config.toml
n_head = 5
head_dim = 64
norm_place = "pre"
norm_eps = 1e-06
positions = "rope"
init_std_qkv = 0.0341
init_std_up = 0.0341
init_out_by_depth = true
beta1 = 0.95
lr_head = 0.00409
warmup_steps = 366
final_lr_fraction = 0.0
Each number is 128 + 24 x the weight over its row's rms, rounded and kept within 0 to 255. Layers, rows and columns count from 0. Numbers have three digits each. The size before them is the row's rms in percent of the matrix's.

# down: layer 2 MLP down (transposed), 832x320, rms 0.0674, rows 633-699, columns 256-319
# gate: layer 2 MLP gate, 832x320, rms 0.0521, rows 634-700, columns 256-319
# up: layer 2 MLP up, 832x320, rms 0.0492, rows 634-699, columns 256-319
down633 103:118133081143127128174115075162111119088112139125148172111152120098104155073099104148141155117151112136083104118110107112167149108149127180168163147080136120131129102124137114155135122184103142
gate634 097:118124103081102128111164129127107159140130081125142141132118129138102127128092109159164119102127100165141138079133128128159120146092115095122141148124119116124098122133104110157118134071132102
up634 097:154134119138168131151092050134131142124106156143117123118123150119094165138150150139123104092092163102127125173149149151132142144097178133163134153126160147136185103127142106155161115126134109
down634 100:130115141120133119108144091144158148148117131142157124101103140142103141128087147155166132095084125110139103098140130154141117150119140119111148165153154095121136098141144131141124142090137129
gate635 102:089131083114137086125132090153139100122115135124126120127104118116114159114147128131119112105109136158109136146141163146135133084116165143130149166141130132108139113090100138133180141148074121
up635 099:083140119137118143161109119113178115126131126107130144160120123088096158133149122118112132152129112136191142135143096122106151120153127128118144156100141125139106164127105094105148081146120138
down635 098:170137138158089131109150166098139112117149138165078166158101136154144132133120122121160116148124088124144106150093123096128112180096132104160149100156113094198125171130159132094092118115128095
gate636 106:135142136173119185103113097148139085096092127158104175159112140110139121120106132088145119154140085156143148158143122124169137142140123088143102099130110108165141119150111122088106145140134097
up636 103:109133092139158125105147119154168142069108116132116116106159179120072122115098079129113089148106146112142141165122101107167146090119136061090129120159131115151120125164133134165127098132138153
down636 093:125129149108143113141095122091094157143165145112136111153091070133154156134157181151124159127153124144112125082128129123083097143115131203163125143109124120132111172113126122123116153145105129
gate637 098:169121078125158124100140118149134121120091139176107100106097130124189137109132091089155098130141115152134139142111158099145095139136078112161118119131143126158107116134141133162136111116153101
up637 098:106155139151084169151121082071161122092151142108114130142127116187096133118123118137129159092129155132094139160167128111109182134131117097154117137123134136136136175108137140106105146109133131
down637 096:151148163132104106115105123132107203150111118124127129132095117094140101125118161148107107168082139109133099095123135137128113125113129143122151122136111143116119112186136097112146136134124130
gate638 107:115105136089161117120154143135126115109173138092145131166134103120081134107139141141177125111111120126109161099122160135153142124111111128109122106111134133112140134115121165133102133156102146
up638 107:110125125138135132124122096110118119096096127133145172069157135129106091131144104132088093091153155072107127142129134146122114107117123106110159128130154162094149137166146126128160082143136102
down638 107:156146115119134169129108098116172146123129117101153132142111177189112105095131142124146140139125129103113133121134184144168138143100170148063112124087181154101115145110115120129130097154145109
gate639 100:145136130161169113113134168136139139164111115141118148137098104122130130136126114147123160149137151156147129092094120122123171130102106152139128166136161140109111118129119159144129123127120169
up639 102:142143150147154153093128131107079126079105137122090136122119107122145114142105148142128103144113141076129134146160146161128175131074082096177111170123111091143089186095105145110164142158114141
down639 101:130133198123157146139102114124118114115142140109136107139089130150108122150122175099145145138103153142081128135135124167128123125139153155101144127132147114147151157145116136151182135117166121
gate640 116:096096120130107097131107154116147129093171136161136132145140144143047111123107105148099139140135160093131147129125161132102142100113127105112149177176111134120127122117117137158148159101118104
up640 116:149161119126160117146116131115149144100104125137116116122148138130115110171113104125135128127120141123157109152169118103159195115123110155181159137120140119172179142148096105146145110106134127
down640 115:139117150125131117159103140089129111098137181101088104121132122153155167142111142158113112099107081110147140160157124167116172139144137124142163122130154166148161087125111110153200129137137077
gate641 110:086144080103111154145127151106150132108118149150134175162138133122136131117091129135128109152094145155132128150121157147151103116121124080154124100113134191139159120123141116105172143182123120
up641 104:158151124135098116131126116180129143139102132111122105094123136117121131101143144128154115113136116117161137135132084144115158142119087109128142140128085112120147139125082145144121158093109130
down641 106:149173131099078175123094114137151153106110134070123116117096150105071115076124111169150145162130144088186157132139144132122124116132124113193168136154093119152183142122149123114132153119141149
gate642 106:130139105120133169136125146121148154158111150126080149162190125132123115131117147156144096086109129145150078118149184115147100147163109090153163113175167143103152089107124101120101077173161078
up642 108:121129125103115096120128142188168113121120158126130132072077176115121132094114084128127139148113074141129149122126112142155143103143127131097124135118157099109131102139106194129134114200148149
down642 109:146124160112126108141062091119101131102144121162148103161114119183155113115123155083123109172150105103132141122146090105116107127144165088113129137146113133110114136125134159149157112122097150
gate643 091:114131148146127135149124119145143090126126153190096132172146130153144147112140146094174141150124116153091141120138143107127107139109136126115145153076120106117114095131135144103151152151149125
up643 089:126114118116149104130130147096169163158112089098146107055114152118122121112147138100131121103100101100193093133149110162126096133156118121124144134171144117171131159129127090144104161102136144
down643 089:135127119143129138105133167122130112119142113086173063064136148117167094067150138094115117113081142110150149172128120119135126097138162156064173104143135107149147118161134102163126102095111107
gate644 107:094141097113136070068153120121180095116151106136097133143108125171137161140136127165132128141081116139113120106149115099107126173150149075084133132123132145145134096108125101103171149103115117
up644 106:136120161065146147179136144147136156147070130116141130100148136113163115170129103134135135129114141145126129119137105182162096132142102130130140117101098142134120138154108115141100101153143118
down644 108:100135133078163108122146149163154149124081122144133146105131113145178138129115126162131119127093141112107098093158086114164084135119113091116142119111097184162137144129117156126150142156145082
gate645 087:156150133132120135104127147125121145182137100112142118144131156133135100120146150103084072159099076108105147100122135147156112136146095106133116132120138084092123133119125146097140131110104102
up645 092:158139110138127128136147126096116141128125109117167128115105144135090129093153130112144083147065082088096142101112073140118134157165090137149145161119110102091142106124108126086152155089122124
down645 088:168130131129106158134104142148142112144100131143126124109121149112137129152114130143125122107160124152157124158141172102160156096118142114153116132133104108141117139130136128132150126157138169
gate646 107:099123116116115085110111112140096143144099133107075145133124124076141138112111098150146116142118137112139099089146123128154128137114124042119186143110139170063137126098130144121119128162121102
up646 098:147133132122121133180105147122162128116137150088116137136109097134100131163112113123134122139121169115124148158149128124126071128127120153135104105123077117174131144137128095163126142091117145
down646 097:058110096074117111111180083117153105111144121174117165102088154116162127155131086117167139118129124108117087126123130082106159138154103070114138130125129132101162090128144104106114095127163137
gate647 101:123090124121160095110184104114145147138102129164116167109082115119120142141152130162101113138108136127102121111170120112154118128104150133114153147125135124115149102113122106151156130091137113
up647 098:145112131147170155116159092111128137130096125139121140108111134125137135123138128139108103110132145128117108127154111099096126078089167105089135126162130128103132130153108111116113087080133120
down647 097:168139097129137167073094128107120120145111110142099110122155171139102103113136157142159099102110138159123122129095158127122101091148122113121119077190126134112080134135101137093139093111148130
gate648 103:116115127136103176110126077106127160168097112129102129115127119157141132190149137170112113145128132168110071117135115098122148151150125144137130110062099102121126132150155126117158147122104099
up648 105:145078170123126137152128145141137128107123155155130109093135167117174121135134159136150109108108122105156108167135146114151125135087098097141120188147131170105128123089094134150057106177145127
down648 105:110149141138108155111154137191129136136118129160128126151135178161151117128125142141130123115112111146169075106129121137110098109087112115111141162144110124124107111135128108185108154112098084
gate649 100:118091155112140111101131113132138100117114119141132133095141158073132099124134091104136100131126118128150141086133150130130121096136140158108128132127111126085114138137155145167103093168187133
up649 099:116130125119114135085120106081097097115111157117130113118176133117113142132090108174153118140138125103151143102145151142140139168135152110088119144127140110127125134135135181124126102164125121
down649 099:058160133170136172144131163168129128129147153115120115119149089121116143102164151123108163116084140163097071156136111151146115174144111094144115144099127157135139118124135154106124116135107117
gate650 096:122134155122153115171106123127106117093142128140110129171123125160118125089134117109086154120146093160076110099138153113123102135098130151160101130134093082140157119145103114147102118150053145
up650 097:129125132104121092140113132154147135148073155129137141148141093105129158151147125129119123101147101087128110104146134136119121142091151131064176179120170171101102118124120140147120114128143145
down650 096:131154161143109144086114144134096121117164094115184110135146162128109103114145116135123145150196108141107155123099124107132165144109141147157106126118119088113094127195130107118149101150071103
gate651 097:147155159088095181125133071110106126134131131149148137132141122120056153161105175156143161125107121126158127159146110147118124144117119061111112161134112114118153120126136105114125129114132115
up651 087:103153113104148175116116134143124107143137093129101115164176117127129149166123165127135129098093148124152097177098109146136087133109164090162161097136138160092107183089117123126140101145136124
down651 089:144166098123166116112126101155177147176117129125132151148090121115193126121154120105140118141111190097114125078125116120140114160109135096136164143118123133161156129064109102129102158120142167
gate652 101:092127129108151161159169118108109164135163089076129158145162128123084118145146121131129170146111109108137110091122134140053090104118143101135111140142095138124161155127103131090139124155155112
up652 099:099184114168132119138153137084074128095122118094180170121121068112150114131118096106106154110123151114160098073115134077122175131131139167171135105143135108139120132142159088115102147112112131
down652 101:145157110138151145116126082165156126128136153113092081121145164162130113136113144115141148147148151145115137166140104174135141111131110082140153152139138155098138132130142097137161121139141126
gate653 091:087087095104115131146096175135160097108148111142121165148173119192125147150104148129131144135144131126183111129155147136133103168098133128166135114153127155142147111141168116123148146105158120
up653 089:132110121158142102067144117146137107128123106103128123098112121134106081190180107142144130158139129151136088121164121128145099117120144164167122122146129151135152121019159165156143163131142115
down653 092:136178107110120108139135130106124121163103143145175085161097157103141154131092102141080136096133093101145131122080142126120150141128120123117129106187150110117080109144103108085063119151149140
gate654 098:119096138138160091145148118129149106107082133196076136160143170109095140076108147117104138131135132089107123135163172150144101131105133156173152134111105120118137101117110112143142184098122126
up654 101:144163152108131126160122132141095129157138105092106170139092126133114150167148141139097153136121129168118117111110104098105155117119113126160133159104160140160144097115126115135149158114091134
down654 103:113079176120147095193135127153116131145098144139112187168107144111081137179126154166110146135121125143127129150160128117140098130107126154182162177139106143165124093140119127101164158094125137
gate655 093:120137145141156090082134163119161103092116124137110132120117090111101145097122158122132124151135067141102134139151101105116093125107154110124119161099105112130124117102153120167105122097096105
up655 091:153158109195073116133143118129139143125104129148135116095162140131117131165136104138123122115152133105113119150185129120122121130165068138152090124155150098121095121142081143117122150136182158
down655 089:143108164084118110112106127173156127145153177107131131128099151103084086184092119158125112143124157178156128118080151135118110104139120117129160116077110135157160132127116118111122125154109138
gate656 092:088116112151114104122103103168100113176163089119094117179137105131148143148150128121105135117134119183132146079122150131124083156094168103138150132162143143141158114125108159137136148166151085
up656 097:111153130146189106140137147098127111153129155131164144197109125152099124113128139117125145111092151165103156131170117145108131136120146104149150136119140164141156128127161052140157129098119120
down656 098:095123128146152111153109120119097128166157105118109124184139137122130120154149121118132147144144121136098124076111151169088075133086159084148160104158121165157151099124126126158148128129107097
gate657 101:101108118164140111160134107112110130137148134116113186117129124138099125138129150116078139129108138133094171143148143127127129157114149152166097119146141122094122120113133148148177133096069134
up657 102:123133092089136104107135125164128122134089102118153142117119114130098152086093091126122123127120147108109073129126160145143105143119137137102119142088113175121163156088116164159181146138129169
down657 105:113127126132145094164105105128114105123117091111109131127144102157086160141149151140092097124137125098073158150154158119129154138119144127145119123131160145110100125124134139170187123121093143
gate658 106:078104146129135123117125111154137172141152145129118116125150103083120125155124098140118116113130137121117143092109113140168080161131140127116121113118126132089099137142134153132147057166128129
up658 105:128162110114132140130116121154125155148177099134130155125136129136082084139110141144110148157103151164134172138124118156108091122123131129121125135095152101111155083135126184130155136106079089
down658 106:128122150089127150124120135164132160167122142164136117098107115122117142155129131120130145098131171141137137154112115169122113099078094110139123099128152093129130121103106129138113140113092143
gate659 099:125117153146170108132106148091205143083171089098084130199140121151142123119109123115107135104158128145108133131100150141167109160120109195154144170105104124167142112120115090089153150131096102
up659 095:085145151112103152136118135138128095167112129139122158106131126151129106147137153135085118160099141127150130119106097122138177127134156107093113120115098133130119156186124139145142147120087096
down659 095:097129131141103134128180132115101128145142138119151181153095117119144094182110131122134180110136122134133116144109131138126136183149135109139155119155165091108150167147151100170108142109133131
gate660 098:103114136160152087103144145107133162143156126103149162120105138139118097114147138165138093103112099161143099144115147145168131163081159138156138148085142162149123097144147129121123120146101150
up660 093:119153108098136148153115129130123119112100111108112169175148156122141153100144135154141139109124130125107095127168139119105111112152129128131144134115106118131110103143094100121118184132140121
down660 093:140144102106163150151112137103111122109100111112127174186141153138127116106140190135086124112122118137087057141145147109121091120173110149142113136135152103148098148141114143118139163126141127
gate661 097:160138131104140174100138123134107110164149163131082168119115113123156130135147167135150139157104104130156107117066146131140131120097109117138145109112142165127095113128113068164129156161129142
up661 096:111084127119087129112112138134132099122146127116114117105100115159139181105089111152126136083189129149093161101120114151160147169160133095139137143119146112148124118147148099083169125129135146
down661 096:135153090093161135086142138093107129163127136107051155093118134116122121122096159125170153138139116156109145138092124104130155120137143147126099141157116158144166105146179119154168132101131131
gate662 104:160096112098152111124118121135153143137143143117079122096114142137088127125128118143123113116155118135153117097153111149192129111138129168121123148127129136148144088129132129121158170116090128
up662 099:113097156148135127131135133149115116130124144080113138105138145167135089128103129062087119123136116147124100156089145117103131094130150112130109133131120145100149141131078126125163125140159113
down662 099:100114119179172137149151123137110156091153172105166126123129156131161110150113105115086123122117096119152139119101117107093134134120143116103113096137106144135145147125109174108157154126172160
gate663 106:123124133110123067152165105118109091145180129134124159122131103172104128110148131155147181176133123119132151178135115147126160141151100078092095137142097123094136103094122134113105149158121135
up663 097:114095112102151143091109153105137156124141112094150169174155140095109170096125105096109102145118119084172121121108107130137121153146107130113147126147184118118140132123139109108126132124108122
down663 099:122118147096104118129077117121126155139141168100155107100180117160160174132134123153085123148181130085140137102148140112095120103140146094135137111107121191102148153075118146138130096132154117
gate664 106:081141177128125150126083139134109137120150145087123106142148109110143132105104147119158126116116127113173151096107149153152151167140112119167081094128097149113112148117115184152119139136131153
up664 102:096137128114137149120123084154129140133119144074108112137152124165136093101135165107137111097117159139091142075096111154123129155129110083108150095089109150137153144091106144133124148116126151
down664 101:157090108115140066137113145096145090150085125123144148130145144134097170142131119134130127133103147113125115115166128088140111099155134156155165180163161176121144131138151126173161099109128091
gate665 101:133117170139107123148123125117092117113108160124089180122112081102138115091149121155148139108117152141135149133183151168099090114085167154098071124102118146106119109124139120098169099156076141
up665 097:126109127095137139148137124121111122180169134163155100121156151157141134132130096143107139160180100133115136136122111102116213144177115155152127121122097125092116127156121084142166178123140089
down665 099:095149089092136159122168102162100126102151149120092133136129128154132122150150090106123115141151133141119111130116138129099178120124152164146118133148134163099141131113113143157155152130167119
gate666 096:123110112118180149082121086164089113202124112138104163097156099134105187167100188091103159115149094114101098125147166171153162172120118104124131134153145156145132137107098095135132109113156123
up666 096:166091137109104106130119134093108189095143147112133112143127156103128132082140110178168096163096166109118156137126110106112119128112084139072137134147095137071140157108150138148128110121147146
down666 098:149072139113142147115084095124084136147088132092124144112152109138111160174104141105112152127107119109112128111180151178151150156124128112055111129115121173111172141113122163180176124121145116
gate667 101:121159120126156162163149140122113137106136119133123163156114130110079124135113085106143127210078111161103090133113179154074144127118113161135102157089157118132138145113133142136131110149069158
up667 096:148143154101108107099084141137131104072112128152096140103155119144155108137119148113123074196132123136109097133108155167104148143118148114202130111131094122159139145138097141093085094120132132
down667 096:126130150095127146108136140088141149143125178129116155123127119160106136113143161166119091116133133099139101090096131150119119165101123125139139112111142158116149155095169126145135122125131091
gate668 104:091095111103145123128140111143134132101146130140167151139109106106107113163151115126106159123100178129119128146121141145134088149095110101138132120120153186113145128124114113177153132158150133
up668 107:126147162130141126123123122142139159133094147095133079156124169063138137146151140136047129107176163097149151155101113130144156122108114137129120178148125142138132150132070107199136148134133116
down668 105:141165136168118125131145105124187151152098095099105080127117187106136134144124144173108089127179175078141163157122090147132148123152112156146118159150102092136130122123127147120126145086117125
gate669 100:139106127143178106099116133143103128115106158107106137072116107120109172097140104138096093132100087079081107131137124176193152117127167107128146129090106165188167095095147140152144168155105156
up669 101:166135116135146143137103093130138097128103160145129091141099141118162124164119160104105102163125138148126128149157113143146145132110119101125116112107114110163110087096138120089133157162131174
down669 102:126144104116138156127167122137146119077134091178116129159184124181130091145102124136117165117117164143110150120090131100121129129148112097115115101147130066141102119084153121135132151118132130
gate670 098:134090098146096141146138164153124186119181107161097138098108120139126137136137091125205173130104101152154126140147165122113142106141107105148089158149132108125139111135160140165107135071109125
up670 098:172091096124082163105149188117155139118101126142141131114124124119147168165104075128167163163148166117170116145162144090123125125170123145123123151129131094149119122150179140154125150108163118
down670 099:135144130148121145099157137069119092106081130073178144134156076105151115128078163160114107130136148080114126151138103119104144109141130127102135147122146110140135157154095111109106130145153112
gate671 098:147107108115137105145135153140156140152146165130102143158115135121126098171105120133102144149137128143152114095129150104147152151127140095099155171130111195128157078094136110147113150093073089
up671 113:117119144121090163078148068102088129129139131150105145145133139112125155124131123102140119101143102103049156153144166106105117127120118157132097170112121102133101100142070102136148117121138113
down671 124:116137136134094141089140100127072133149153150148104117157135133123122143127099129086116148121124122080056176111165140098092144133133139136152116188129156104159109119124089104127109145123114131
gate672 107:083126121107153125127092130127134154120136136132135165141130119149150145125158145129082132105120106125093139138100135123119109174142152111121174148109105185161111134143112124124107138095106105
up672 109:124123148097123083130148093135144143140148130116118110092121157094137117122097114161140150123079127161142142118140105137159155153152043087075126117135100112098145085148134167128136101164133157
down672 107:166149168106111108147184107128148152114142099132105129134089151092126132160124148139121138124103139141134137142106116102176106123130081129117109117142111138177139142112103149103109144125123147
gate673 087:139136123089111083105132161125159147147130128151119128158133137124106139119090136105153150154120117129181152155159123129153106156127134140131100158138123139148159121111122137124159136106114123
up673 086:115117112187104116137144093118111121109116141111158130133122119129099155141121115170151142136137123154123142119115117133106139077161135111125136121105106150132127150123115120106135151113131124
down673 085:129116103119109136074130105140124156133151130100161109121107114138117154143147117115142173136124107099193129125110143107122131139133139164132107146126136144075145108104112158141143152154143124
gate674 094:096161105138150136131121114114136133167144162108174108142147126129106141101107136131120149128106166118186095071136109168113110142108131109154142137129148120130162102106109151123107140139094104
up674 098:166070157139156123093149122115148141093116131143130130142080124108129111139126119158178146118125138152149095172130150127122152120139113133082145088103144131087117137158099124110129167128135141
down674 097:152104134118075133075109127126170148144101177094180087153113111127113143144114126163117161143138183197165145143121160131130095117138093150108146071132140131115154132140101103112131134155149121
gate675 099:131115108131118111105129148116134098156143170120157201125126116147095146148095111163134144137132133112142112111111183106101160133106111089141118143131155141099166098090154112116119104114120141
up675 107:093169104166115181114129128136143126098109132123158136161147116132115155120076091110088138120114138118110092112113130121127147120098129094155122075157130122157143111123144127112101100111125108
down675 105:132161113147148136144123096123132158097142124137121082147146128137145132111140139099097089087076105118107102108122104161156101148090138142133123123123154131130091133145122132127150118152133137
gate676 105:106143129134199146137194136118148165188123074113186149117166121110103117122130143138126117153076130141097093096137134099125090094142126173105161126140120130081131163129077137161147138107165139
up676 112:135151105166127158110145147146150134172114061122093135109168113171117100120182130125114161153135100141147112147098124110144136134154137118123117117143121122155140156128133101108100117118162128
down676 110:118113149096111140134072130127105111148153139119085130116131114127108105081099109150096155102154134112111150144135144133139169127137100155124121103122119139113155111073157151152125149164101150
gate677 109:142112114126099077148147093115130094142140141132101130120130153168093134153119110142153112118114114086164152132160130116092112101094145141099143138146081165084088130113120107128118142075138122
up677 112:144125101123114112186135113111139155158085136153108118118130169144138153128137130131139134107141120098174132112110147109090138104094128109126137159142112107093082130126112170135079173067120148
down677 109:086161127123163124144084144113143167130143094163064148139118102107195112128133161149144175121140157149132078120128148145128160125133128119182113086134107063146150149139144154136158131179143135
gate678 100:153126127099119117095136111173122139145145139181119154146173136100111118133131100152142109127113104132132163134109119147190151152130134147103168141093104113078148143137121092180174108144120113
up678 109:159128129161098156147129147126103141118127132152160137077147101095139101137146112148136107132149104082111158146143165117133163116136110175106121130150156082088131133170113103135135095100112118
down678 108:191143156132107128136123140119124144094156131130216126076123142131164119142118134131142149132153144080102123109161179097106141106124099131111088136149161085151114146161097152086092116136135152
gate679 101:113120147130109125130118091132093158085171155186086172142109131158129127147141103146143159183140130159091145124100165153157115133091123095149109174099136123133162125096089147128132082111103108
up679 099:099135146158102130113134118105109151087122101121115160144111080165113125141140132144136171160165125109128096116109114163118157125130139080152110112145142114121147121090147155156132140102143135
down679 101:127134132126130116103152152129139113163129118072114087147101060132161159108158140124122146134137095125173098165167098131104147116156142140102148104147130099142060118113140097156139138116165164
gate680 103:107109107151179114108133132137158138128110123131128162179150115126118158151106093117144180132111162127140105136139152124140118151142108110127190170154148129120158103118122110135158161155133173
up680 101:140136133140114199161120107175164158118101140136143149153102129138128161141111116151134166105149158090100131152169155142132115098165100149096133098139102142132117117111087140105157167141113170
down680 100:147134153127097152156084109121134126126106086140176092141111148159138157108163117169135115132140094134104189104138144168144120077144109150099106108089099122149119141127143111107131098136123101
gate681 101:139117101106183146120137150112121097111130142128110151140152124178122150099079144137134128133091122095095106140125134140128121126113111125108169190092132220113132117115126128119121120159107124
up681 113:124123137104098100165153113143132134155122116128121123146096102124117073139137088129175139148127120173133141135124127153131121146116110126158130129104134097153151115120138105135143154080136103
down681 115:099116109101118107154145136137119123121117116130111174156136112135112109152132095159164124134076150125119141124144127129140098137088085153134139149074158179116157139072151141139135157099136108
gate682 100:097125136100131157162135167124108151116125110108114157168135108157136126145111140132145081121093151131134100123194138132135124151109129119139145159099120126130157128158132148127139157117122108
up682 099:117143134125130177142130160115126158116124135127134136189133127167182132190135123115138124125112137136112102116144101145112101116142113123135133130136121087141124122176116174120119139136128099
down682 102:135158142140114104105125107144129115142130146169121128155122160083144113144112132125125156159130141117119119150109088144113112116175102154118134129139133123113106134151111095156155094159119137
gate683 100:129089134113130144093120144099097125104153172132095120115142104108137153126110098122142090152111144088157161125100065129144162157080150110092132121125084162154151142127125135121134078143123122
up683 094:095135107088093153149149142116194165134135097076111139142151158152071077128152128144090162116140155103109143094182163099105123089181114165109137144111112157140139114099136138122137154151088147
down683 097:106135113124141148134106103126162150159172119112114130093137103145086101121156147126107141104104121093126150148188119123150131104126120138105165112159066176168112117092128143181149120148109123
gate684 095:114118111139112158131116087123132127189153128144089179141083096107126087157124122124136154157127105119116144100136110122130125148107144138136190117146122161112192095076131123077128171120176093
up684 095:134120132082123137124154131073142135148130149106118132149135143097062159157107126124137108147093116115174141132154126177120127117117145115097151135122119127115117154073106136106122137130126127
down684 095:114100071138105114153097098082118115159145104183121146161112099117153086127131145120114140155117114142100131131103141123130121146109149136144162122161132181117188137113112126092155153110182082
gate685 107:139077117101145111131138094143198131124177143124122130155107144121089113120132121162165171117068126148113140106125129128159101118154131161119127146120100130110165102124120109140108150119116116
up685 113:158105128142125091115128148147158111127155149125122134119147123145117114161121136097139157134095098113157105124122099118126130129119138164073132125163135121152154103117124117142102147108144142
down685 112:137130094179103104080141182113108104129116120139114138123157093137143125150089158124134097152145097119154080130077125129093165124179136115124126122158132119138193105145133150127117166119173145
gate686 095:094148174111124117114142105150150127141176219130150109145109120136119141115118122130164138132105142138095171112160152118144153129155110138073133154113144115125120151118147124142095059126105119
up686 093:139164140124151144124160156104111135082138085130127141133116131141132146123133163106118155135135177114067155131120173155144132097153122145131104120135140151126118137144129125119110118095121108
down686 096:127135119089113133145128089138131125176113064144097152111108132145136099161139132113140174151150149108097090140116112141123112143118098143165114132134112114139135115165143142135115186134122135
gate687 092:113125141168147117123110126133133126109102139142085172134124161134134106127149143138128123141097147132156115139198199104085143113145180179144123134127130140133165134112122113132128170096140130
up687 091:144117092154182125117127117160111098158116129097144149129149106102126061081131141115158096161137121153069149190168143168103108121123129082116113137130137129130111139129127156098149143110102136
down687 090:128144140118154160148086111144098157114122144177122132134149118146143128144137096094163151100121129160114095090128136112115148134112121121140139127148083123181148131120125126198146135127115097
gate688 093:126140123107155073098120145182147122171171138171089095129147122160131163166121160136132171126154116153102137127119134105145192147136066095094150127113111151128133135092111154135170169106113119
up688 091:161119129164092097151156153096140110104106089107158131143124132126139122102106113159176057098112108119163174078107152175134149144119151114113127153148124148090125106109114118119124107137160147
down688 090:089128093171090108120088140144156140153138140166079134142142148159135113128149156174132095097146157130111150112141156140116130130151129118116159102104146121108104124115134119151150141122155134
gate689 096:159119125126114117149120141168155079083113131174087125118130123167132109172133098131120069151092137123113156134122081128165154128103164125127112148080102150133101166120140111168126140114137104
up689 097:077130162153133125127145136129124146178112106095163141146100125119112110093098114141086176103106113112156113143099153149157139139134144130136147155108162165153144078109141102120158152113089130
down689 100:128131168142119114123129124150127132112095105145162124108107142122120099145124131126095095094106112117153120137102130156147109129109134135128152146105115126150083112118139118133130137110137123
gate690 100:122098152061115150150127135144097116098099117171118150146104106086118098147117096127191115114120114152120124139170109107122143114104114088149117161086130140055137107105143111165115043173144127
up690 099:086114099137136147157136149080100171128162069131181102146122115136136106102129112127087116103079126093150113109107153136129093136109098139118142146160172138126149095146167132127183109158103143
down690 099:111116135160116132181140130121133156149137120174124090089123120098137118131102098094150122152129065139200164125120142148148123147141102117126146096129086110136122081089113091123154123125093107
gate691 102:102134114128164102109130103163111109161153135128129142176109119159130119142131113155138134121039139184128144099156116108125135095110135101141159149105130162085145136086133169150134121112103138
up691 107:141132106170123136127112099112068157143158137115123206115148139107122108092124142128118099153167144126138145106147142124075088129130138157104105117110117096090130135134097126141108111111104134
down691 108:131130122172127108140116082130128134141170107134112196160151136106101126115135150103147125170159142116107130101142101138072096121118153132134122130124095115108146152104119162136167107137091139
gate692 098:109135100163141127140129142134158137092156134149132126157113140133099132107125089127140153138142128129124137134126137090126179096108109130165105164123077108161109115139136120153159162110117104
up692 096:160115130139165089104139099126111115109157124108121119115157140126091099110130145125117161094124111148145131079129167169146133118101163110154145105083141100126189113111157171138136147138142088
down692 095:090109083154142089139137087126130126121112127136116139100149160124093112147140121126124189112140113146124125138144131120095142157102134092149170131131091138092113122143141144121086146111179120
gate693 101:131166136109182111142122132106159136151106107109124173128120095123131092119134157126105126125093166131120107101160142070120136092137121092124129133138137137120107116098119136084093108156144166
up693 099:112102115156147096213125130098148092085124094105115155143175101138106131165090131138064126120157156150130140166083098082137148162088144121118151129124113132128120159091183114138140151153130120
down693 095:166142161152116089148113135146125144153080160100171114104099156146144076083157111122119132107111096115159151135196119121147128138131108154088116110107105070130129076148132133130093154137111108
gate694 100:104127142124133098142153113101157116128130138157097154131074123119089116139137090130146151155132104145127108123103136111155113129092106139136107149075098120131180135110118119149126125100134124
up694 104:145113125140125105123132158088178121145124155133151136134100128087083144145131129112134152183127077136147099159172098121144172130101073098125131153114151091137144140142125139121126162064133155
down694 102:145110149144123134118134155093177129141113150094118126127135125098129146136148146095125118160128113119141110149159131163118156135109103125138127136126134090131119136142110144088102162068161145
gate695 097:058112104109137133137143139108091086108136159097126140181090125143125120121102095165133163138119158132112166116128154141095130172134170056099166155090152120076126114094099106122137102113093115
up695 101:119109151177105073156125129092136113139171155111116129076101143133109117130148128133158078167146080108138116123105125118124142149162097138118120115102117171133135139166150156163131115089121136
down695 101:108078123157099130129179120124107114169162151119161092097102124121125140106149146131199089172167127128104127125127121147130182123136101107124121109094130144064080122135139125156131129114113099
gate696 098:151107155148136137116134143135137099102104096151112146177106116182170182156118165113145112110124153126092120154125112108165121125144116151137109149132106095124073169121105114155105100118145110
up696 098:124066138122120118107117156123146168129087085155165090157149147129142109145128110168135118134126149125162115127118153110125135128135155136139123161140127082136151154175142162094129079133143116
down696 097:129190135147146142147132093140108081177146136123068160090121126133120123124152146091152122119141108113116119129147120139105073126140118101127123112117124171127159056103101144132111160108131113
gate697 097:104103158139122079135113142168132110144146127131117120199117103116161113099137109122102124148135067135086161127098122112129148161123118170168124142161124149150194143120108151148167163128128130
up697 091:114106140135121130124114115140140129117133122153130105118120142117137142127161107094137139152096132115122120146108115077148183118146119123161120124147146109123145104112104121108127106135168110
down697 088:111110139163122180084103122109132136124134134114133122073135131139113122142151120131129178173113121108175131107159077116147136143110159102101089112123121124098118097141142137113129136128147124
gate698 105:114117125133147129121124113104139106133118141143103142131091141103114076130106099123125132161163122146131147126129099145135068127143109101086156130159126142100095102127072144131107085118112092
up698 114:130124129151124138123130130136122157129147114157139161096126108168144121142104104136195103122100133136133100151148151128091148095132116119111139136120095113099121115110086142136119109134141135
down698 114:141089126118134127158154088129132151090150137159172155111140097158139118155131122114092124107154095098100138103111161134144170146122128119127106153132122129153128088110114138128162130103103168
gate699 097:127101102140079138119144077097074135114159155103114178136145128168100126143117116088110114117135113120150132082154083125093150117126135116147153120111096124105101139142088151135145058132129141
up699 121:180132147151095166128119117118104148136109105112110086139128144142179131143118120096126124122158143125102124155118111125123132101132126135165084124170116081148096135162104166138111115122163126
down699 111:135140182109171120127099150158202116154071104165132114121110106120150138140118138150148152127113134137104127159081189120167114137136131139112085140165158111147145115102165110128109192121131107
gate700 102:107160140117138138121100153129101146116124105119161142127130092128150092106158114133149084137142134107136132181129156085152087112134120150160123124103111124101201103130145159118138137147104115